{
  "num_attention_heads": 2,
  "init": "uniform",
  "batch_tokens": 16384
}
Each number is 128 + 24 x the weight over its row's rms, rounded and kept within 0 to 255. Layers, rows and columns count from 0. Numbers have three digits each. The size before them is the row's rms in percent of the matrix's.

# layer 14 attention key, 64x64, rms 0.264, rows 43-63, columns 0-63
101:141093110124122120153072160099141122150145090136108158145099109115133169106178151111120125146126136132084173141116125123097140118140150107153133131110137174121137128105160153114184160167137118
103:132113097183171142146107171158127110095119107118127119140161167131125131136131139166151151120113143168123075125179107142105142127112132081123154107130110147121182098140128123114132147141093118
123:154128117148106132136097165114162149159142134159137076148108161129119137193131153130132112150122149114122184160093129139114114117128119102116119163143158131110131139140131108068106164114167145
116:083127137171095132153087104121128126128079172126112142161124135148118154141106163117147102120131182130091117178149138115148146130118122118154146152097127115164100133109131117106172143117172137
103:145121146118173154129141147176098115111149097102146188107153115111171143134136115127089131113131093132171154101156107124115153128121086128129116115182134136120174119112135130133127143103078128
078:135149134166103187136123080148135142126110189168139140139144112156128128144174139150109122096123103123188117145122139105178128116137111141126144110111126132140120144133158153096110109143077141
072:128140138083160086144140144134155141086156187097104097121147134082109131089159120144087149135147146116123134135107136131078108169116143113128133125083111125135151134119154117151085133131127158
072:150131131131081085116107161147134089156087149124105118166156113117141119084155134114166109116145078175140126117119128101138158133127179143154167146131132149113128102124107159096117111105125112
089:107117121150128123117098112123102082141084117116121141123172127100133136100152125102166125108060120093143151156127119121152135119140111116146100151095116121052155137129117113124126080150129157
076:130093130123142180154166071107148083121146121145176144094146110144139110124129093138107149160117107097167155115142157154145126109144150101084133117148109099120129136115132120113081102132155123
089:142136098095117107141105135128111146100142131112122144074088143088141132123149079153157106117100106172118125130062119138157119148104142129105116116137160101112114088154106149091107151154119143
110:077124111165137140143104077147118129114166145093125095119140124133118159141117153109122155132088141076122152102133108116151159115143179101162149126138106095096113157108103148156130102124164132
118:140140124127132096150121174100121161133128091146139124096080131086131122129149135111146111127154124193103130162097112114115138170095118124114107106138156104137161089134115137093177153154155138
113:108120123114096118070092147148124126154128113137146126161125128165131129121075191090131148082153106076144100129092113092132120138160136092157108113138113139106141145122146111128152123140136157
116:123106121184132120167131127103098118107085128115147146108113131121107133156154111151151139098159128111160135163171132127164125162119090118085176098111139133138142159153118146142106106184120126
112:135111120177131153121151151178122122125106117110099154124189132095097119145149124106130121137173085119122159129096120133096145129124161176122143129145121129099102114115118146153154125171073142
103:112091169079134111145124135131141121071155096124145077116135131106151156119137168102119191146122102117110132147103118118160098090132104162119122142152152153099121145104126135130117159109153140
089:071125144109148151159131144146100141131110116123155135094111103122164134108127164141117135137136131150161141136122192155141160073148141135133136177134108139111139145084152101141090166158125142
140:116128141101188143124144124152072108100164091107136122111144119113125172137179113108121137146142150137115149103106088075121133113143158167123172135131126108113120149120101120171140117133094121
111:114073154118087122102146112088138146129136139123128151100140082193133098128084143154175110120151134105110127136141143132133092131121147096123132118157121126172089137132110134099141091114147099
104:150065099147107115128116117141057174117151129127107108125091121143121126092164138100121113138102136093125154150153137129136133160123135111131108129075070125123127139141106119101165095124122127